Weights of a small GPT-style language model, trained from scratch on English Wikipedia.
Size: 2 heads of 32, MLP 768 ReLU.
Architecture: LayerNorm before each block, learned positions, biases, tied embeddings.
Each number is 128 + 24 x the weight over its row's rms, rounded and kept within 0 to 255. Layers, rows and columns count from 0. Numbers have three digits each. The size before them is the row's rms in percent of the matrix's.

# k: layer 4 attention key, 64x96, rms 0.0669, rows 40-63, columns 0-95
# q: layer 4 attention query, 64x96, rms 0.0669, rows 41-63, columns 0-95
# v: layer 4 attention value, 64x96, rms 0.0678, rows 32-40, columns 0-95
# o: layer 4 attention output (transposed), 64x96, rms 0.0834, rows 32-39, columns 0-95
k40 084:134089130119115113137087099142134107144175158123145146119108152140138119109113133118110178132096144111115147102164157120093128133120113119133091146153110151174173138132152114140115110093158092095073151095132142119166121110133139164125115125161121087136133128105170145135123121106103049129
q41 088:094118113118106179134117136155157168111070133125114142118120150075113132106155179124175150131124119156106132094135114130099107130155113118146109105111149160110142121119090115158161138134166091089141129137140136133145171146110192172168117135157117124106157133119155126145140136130093128125
k41 086:124126102117124134077124112111148171074105130102127163127134099124180129094128133128134105132086123148102158124127109089107091109114138153148154166158168160147136145152108162137169143128101114115127138101155101133143151183160161139162142138170102117126110143152154122156125106150140166120
q42 087:143197147176130127155150113124174118163123135109152141125119130102146123162138127110129112083124115086148130107129129150137149139136102137128159102129152149133074120109120129130139114162098109165138134151132156080189131174122147162123130134134155165130087173119137106133115174114117163123
k42 090:107141142126134138071098148134128124158119177109113126134143101088092151143102069109091123118135100116148132131151138142125135099103145126126091161143140105114089144113152115123133155159126151144139129107128117116149159131165111140136148110144155092117067202177092118120121118153151103118
q43 078:141193095113122134136118156094168144098117122164114100131164139146159129147168125103123172088150103130122129113107143163119146142132123154115118170144135110105106186129119134155095102102124083119120142138110147127105112083085146150156084132100124181114156162123118116136105131114117134139
k43 079:148175159096151119123103120185155165131119129139122124091157146107158143099127173114149118143121108106121152152102126170110105139139137107117163124139131090133117120084119153139173114110135157164148089111101150111138132138110148133109108127099106179118169118132090079127137100092108111160
q44 100:134077154132146146129110165130091166104122119143120106125149104136127111134111117120124115145118111140128135143132114137156114072124145134096151162148115103117129072128178094154090157154161144129081185080151099162098114132118093123132137142115086096102121167142099130110128137121144160152
k44 095:138077159128149121151110152111131141113111121117110114124134183110118123127118155134138155130123149154162104130156123152167092145158107135119153161100130134139115080118134114133131112169169122147129135096172152132062097174091116107115142131099120128095167122109130132165079171116126105158
q45 081:083093137117116139102119150141125086109173140107104104093163105141135089131077124121065136149159118151126091095081136126145100125154114158115117165169150112128092104142111130140114108166081122128133131125113118115111140142103108093131092087113128114136125112109153172104137156149144135135
k45 076:106130113125067144142100094168134149129149136140134121142121150100161121145109144110111131133147123140122095157112115130155135146180115120148145095160142146123149113128155155139130139150152137113118112135113126115031126164098154120162137139100150196141151114126128188142115148131154098131
q46 099:115128120126116122115185113111123123144110124149110120133127095094122130114137116100119077171128125116184124157164171165104173137176142149143155115128117151140102151145180145103132130142099150179142107088129131131179140119150103150137118130140112141102124141169082132106144117143114173108
k46 101:117066152123133142116108122126103113160115122090136142129095153140123140135087129141133125160149126155160113155107141167149147128165141162154145110090125091122190144134169128147141116126133169158114168110128142129146131086128096113142170151125094108122120181099104139086143135166165122139
q47 097:122135084122089147150113149089191063173129142128121122135161147134127147140118124097106146116160114187124138136088136122126113119144128124119092131122117147150147117083116175149174102142143091134157104109097130127095112164124127126121148116145107173098137127109138123162159130112087137141
k47 103:082148093093091146135137096122119088162110140136141147132143111133174112187141140141095083139136103136104116119137143105102135143143124133137157112151128137137092131108134157170140125151133098188156077115101135107125111166106100112143140159124113152140106082150123107111133118159088149099
q48 088:150123084126139111128119110176163109144098151154123131158152106111160152136142132167147127132154133156139186120103119146123110130137154146138171082110139089130156124109113146147164154137129117136177106136109134124158141128119131119148110168160136110193135170124136105140116122105077182149
k48 087:148153141106127141096107146138083124102134131111079114136110103161142135142100118092097096155147117108181132116111126127118134146136155135091133104164150119146150147119126142112109121155152114122145132180184105122158116123150075134116161159139139087173064145136115154095125100141103144136
q49 089:136149115152142139140126145140132131095130110136110140115143137148146126134156119114099125125173128163072109163106120117120147175138133160078138196100124169117116114129170156129161064134119142081114108138113153096125141132126107134140154110094109112105118168108115165169110106114096148152
k49 100:125148093141108147131162110092146130146108130119110127123101165136183113164117083128108125150147090122100128158121097129155140146140138123093156188115150166120086137079177140132129117115154124135152120158116142092102146141106110128099141120109100144124137156131147116152099130105075180154
q50 103:111110171091127100159100111155110136132132128083139068087157139157164125135114135139135124173130135112143141082134107110100104112111145089141124125120142106121147105121136108097119178156121123080088135146148089117122125170125113094129156104099135112105122114087123177142098099121119130163
k50 096:121135137125109116188152104136133134170152137149148083146167106163147110141167117130140088127130176086116159129151119114144093107112149128139119141148125105119126113082114107105109098166106133097132131171124071109120134151120116131175159129114155122134143136085161155181098127112127127108
q51 090:128156123095120135101130148104079135101117169113128150117087139158132147079132110124120161122143107146139123139107159146145165119107103160081145144108127120151090144117126144134184159126176070139135121143123183102133125128118119103111098124125135150132143127096095139172076121151091143148
k51 090:123153118137135102077119134141145144116121136071123135148123140156134163149125185137109142111142133147119110120131143141127145167147102191095132128123118145108080163109093160090158106105129120152121126164123149077098114100094121131157118099106170176145111150129122126119097117133080125101
q52 073:158132161124135137159141112123166102129154164135104129087107171120144128127134127142093142119135135134151146156139138143116103101109116117158137070069145104116118167142094150162132172170128095135127110125187105130119136137113149126115095150151164165175116110122118135089121154155126174137
k52 082:108147139115128134113116125165103105147147109176128122097160109132126154151109151128107097122113118113157123073121144113135097107133132144128129072147102084116142128151067120134121192153121077160113127116161109134116112138128153167131134121150158105178081173143110114091133128136123124150
q53 093:143075133100167141125102176122148140135133103109140126132121164138127127157131165104091119140087098122100126138144137177161135160135100109077157165123136114109106085140174145122106134142183161084113139098096119113125105111151081108110135135147140117074151128111113119142118132135143116129
k53 092:096129097139132151151117139098154115140142141136137135111129159148113163115140136133147176098158110128103100129164154166120125118141144141082193141129152136089097110078135120117131104127125115118144122124076128125081088141122140122110108168121148079080158132107079146174132124111117119143
q54 100:146143160151139146111114074157196111128100166159115144142133133067141094084125112129157104127130122137140135124126123119131119123119137170150176110117148105160120116096098099159131144127133137170123130143115179128147093142120189175139111152132130159117135136139159099142083131143130132121
k54 092:136134137163158080097103154167113142101118145117152094137134117106148137088107140115127124153087110129174134078155114151110128092085161143120134133107114088139117114179143122159104150128141125160106162115136153176132111183132145133166145145123141115099104143150096121130101152171129143131
q55 086:127074129135140141126138154132092153104125116065115123116124128175129133136114133140110166114139160139166118129133113103180139163125123132140107142149155136150165139119125110109121072128160108096068162111117134170127123141158086096123119113108097121108132156113125188100129095139104097137
k55 095:127114108132097123179164122090164144105142120125150123121097156173130130126145136161135160081128133144096117144163133148153144152113098098113106133151145136134127139108138135101133117134106114147121120124075136133124131171161118102127106086110122147140161125068160107193107112115098073104
q56 093:117158124150125178149130108104140100134112109106105163145118124107122116139125134092146095122130074116088105165110160143147132139133107139129156109169098143098098168149163130117158137167116112128130118168093160077147146080110107143114120153118111155104164153139103124146168132122157087147
k56 088:149109100145170111115100118137164099110136104113150127109137134069112107109136161131123141141161113142141114159114137173161181108117155126152158156131118128113128139145180161126171116132144117128151132081109145081089111098146082163111144149143111114102126115155104115133180131115129133092
q57 081:133124113166123124119131092128157113127139146127122126128054121104112110115121104114139151088152173147161098135106144143112116144149087174121105132141104143129129138112118098130112137136135136138152145170172132089180111142128149106115153136054159079110118145109133142154072130132141159134
k57 088:144130126160109125123134091130167134163128129137151132148068130080128162121148127134161098125104096124131131122109126185113104128142104110109133117148079138147123137156121095129123165107117149106168142125172151114166150100098135100148154120076164156137130151126153093144103140120148150066
q58 081:113072136072067083154129133134128110131162149115138160119116119139123119126118101114148121145105089130129149152131125092155100091168156111149084100141134116101104166115108137102119149130117152158123130133107095148133116153118086114130167147149134114138156169131169156114106122091083152132
k58 084:145091147097062115184126120134098092128070133089060147114152152123144159135128153152113140136099149149153149128140122119175141105127129116125117117124136127158181118128136114114149133113109098118159094144104086149118128108102107116137143148128160120167125108122123148157158125142120103171
q59 097:110125101145119124138141144116141102142118134135113131124091122111112093086142087125166184090179118144133135089112120164105136164129121166123149145075129142112107116100141120116107089098123148125139142075087128102106116143111154145129085103134098176105156152102134121181124125093124145123
k59 094:126133137098127121124123128130126141172092164098122159101095135122163125085124097115154118117120100132140147117098120164122171155133172141118135121097131147117120079114114110160152102092081137183159101122116137087090118153135116100167129138147132193124128139109142126136115134082119173118
q60 112:095116154162147103103115145101044155132158120120113122099143122149080101124149124074148154156109128132165102115121144148135138139143121141114108141178123107117152118112128139109108081117112142080101117124120117099140148091165103137129130092107150124119126174157135180114101117150125116140
k60 110:128098141149134154157154086092104146111133158083113111133122116159137120117141141137160183113177106122120121099132146129131096116156136101101110125096155155121171113107127126122106076110135143107152153103096128124090152117117145161124118137104170116090171129097149147176086126144117090109
q61 094:126107152157066122158156137116131123135145101144116085065131111140100101152124123137124103093137164087126100099104112142143112122124137068114128191111131122117102128131126135144143138129095121093111105101155091106125109113119111104148112142092111152114156091161152140158147132147174139154
k61 099:128080122094147117137123137170150094164146124176133152120134140082128100162115127115162144100145164112107139125134059097120103102163142102163096140158104110120117096125143112160109137109121137117139091165132141134080110136114150135128148173119121132110135102138157108145141171136150118079
q62 087:077136100136141103141121110145101147143115102121148155156087122142130113120128131161107113150117143126151147192134166148116144163163115131151137094146111138139160116109175138112133119117138135168098126107151097142203119138134140165097141183130132110176145168139122159164130127145131146108
k62 088:113130137181143102156128152140125125114146098097108163109069083166102147129136086146116150124141165142134147123127142148120165151144153119137082168122107147134206127120147131145120124099132130125156128108137096129160114105135132100091148133118158066146129128141113089158118139162110126126
q63 082:133146151110162135137118141116091098155141102122136136178164147126150131172108117180093109127115131128151146156142116134138135173158110162107118135139176133146156065131110115125177128122125138132131125124088140112115116125185131152102121121122122078149139145164098113114119156177161163148
k63 082:155184142135119143105133125133113087124115098116160097120078119158093108166156125117086148148138143127129100108119130123112148133101093129105091148126157152124095144113139125113135106100166158126106168142118180143113118140172134119104176124138150077147119110164111165086124149112144097134
v32 096:134143131135109140180117168119092148124119121129144118132133126143114126141142084150139127133112125121106147124137106145047119100111112128160116129124136114138122081093112129132094140119148128114125131068138104110175097159172137118135147149164141114104078093094124141150107124198091150148
o32 104:102109132142134153098147106128130149102121161128112129101140164154134130098123155080130147128124118133148144152143165100177149137102160114083124084143119099122123173158121130140152113123097094142115121162129140131087147086110106136104103114087079123166153123160110088094146134091157094122
v33 095:108122065189159098091117114147136128147136163115161121177137110146131096063154118133110139167134130172140134159126149120100101121161131141140145154146133137141125181124145130102112141102134134124128130137086169132136109100109132097112088160080155140094111131105108115137142109118113137119
o33 095:147118160080152145154117138087130134102141095127101136133131130102126161196130175121111099121112125131119105119106087098124110138079101103109132127107147122136136087148131157126122128163132099148135141132180072104089140174112151154133165111177121142158108140141146139093113131117107133130
v34 110:135116095098124145127106135129124114119191167111098124120153142145111119152165161126096175140144108130132153143156094111135076101124115096089118133121141122122135154115113158140165140166093117123111155126126122103131130129097103164128112094162133132157131204142123083104176154126097123133
o34 107:133142129173116107151144080148160168127096103130128123147110104101135125106123120157159062110142159108142152125104104107114133156125144120142125155128141150130135134142138115128104132067116186131133130126148093154169096138160164100143146139061092106133109095101147133138113116123172120138
v35 118:150115121128168135132155111110147163153152119153133117119156104113125136156106080130180161119146100157089134128109128117117087179147093103161108165119139142120167118131114133144122134133133155128128114129094136164106165125181081136111144161119102141144073103103109120119138101092109173119
o35 113:149133147114095131127137154134095054136153122125145172137131175165126088102129159133077083118109150105163139138131137133149153082114145122087132107139116119127094145124138160106140147144108069155120113124168100100166084125099159126144142136122157122123167119145139128112110149136130123143
v36 118:115149149107135124139079127134112125100132087116135115159140179149140134104188140137160136113135136108117120123140119164089140090130108154111132158143189141143121151088120129132136110100143158112092103167159154122168109069140159135175111167166136119119128154119132088120119132158141129116
o36 107:127109130163132150116156134138177109126151143138161138092123110092092117110100122132090111147149132181146114151097155107167113164121170096151151108143113115105124096170133125151118142148108103161148165087128129126093146193125115123117132099114077152127093099125116161124118133120124151154
v37 095:144081123130134143142178108149077116139150148133098150089143118137133132156140094122148139153154125132160118101134150107089150116159141152134130083148118089174132132157092124139118117130104120147123088092109162123059144124149109107102096107098138162138116154123108137119145165115152125077
o37 094:107143137109134154150092141107154119082065101124149096117154186110125127082170166122123122134097115126121150158119103151157120140104144114153119160102157154070091126129141134148152120118139107098125114157136107135178124124133140139129140146130151092111130072162124143130117118125124140182
v38 103:139143168114087094142107118130142110103095140143159151152105135106134118157138131112108123145094178127134129174105110137147127164099170126113105165150158109122166131095143099147153115120132131138124136165134126109191123128106093161176154115141107120116157131123114112163060094129110133154
o38 106:111133086131139155161144129160078138147170129117106128127140096145145138159112107169136090122177106141107110065141151132097126116172106136140129087094105146127173137155121158130103130135135130115131093093118127150074128127141122103101084091126126129151130133113151124113178155138139108097
v39 106:088158155137172152116091131089196120143135087115126094119133120137115133108127154121146096122116164107127135140165127143105171179108150114148175156164122114112141132118161123141129118137123121101126141133121110148097145110095131117091152145098116116149133078090080085137104112096124140143
o39 109:142108118091090099124136142134067139109142145135098160108108111122160113139130083136132158131107118139154141126081116102141089097153091135132101086089130153163139140112084118097153140095120132181154126126143162097128133158107145131136122120158157125120145171158172177124141145144129117122
v40 099:116119111162082106164127146133085158082124127153147150135114141144138148102125104123126103086107122132096136125079109087128124138140111113164106132116134117172093091113127174088130122083113143106136120095125120103141118160160090132107132124159119105132088124147127154122172135145070114168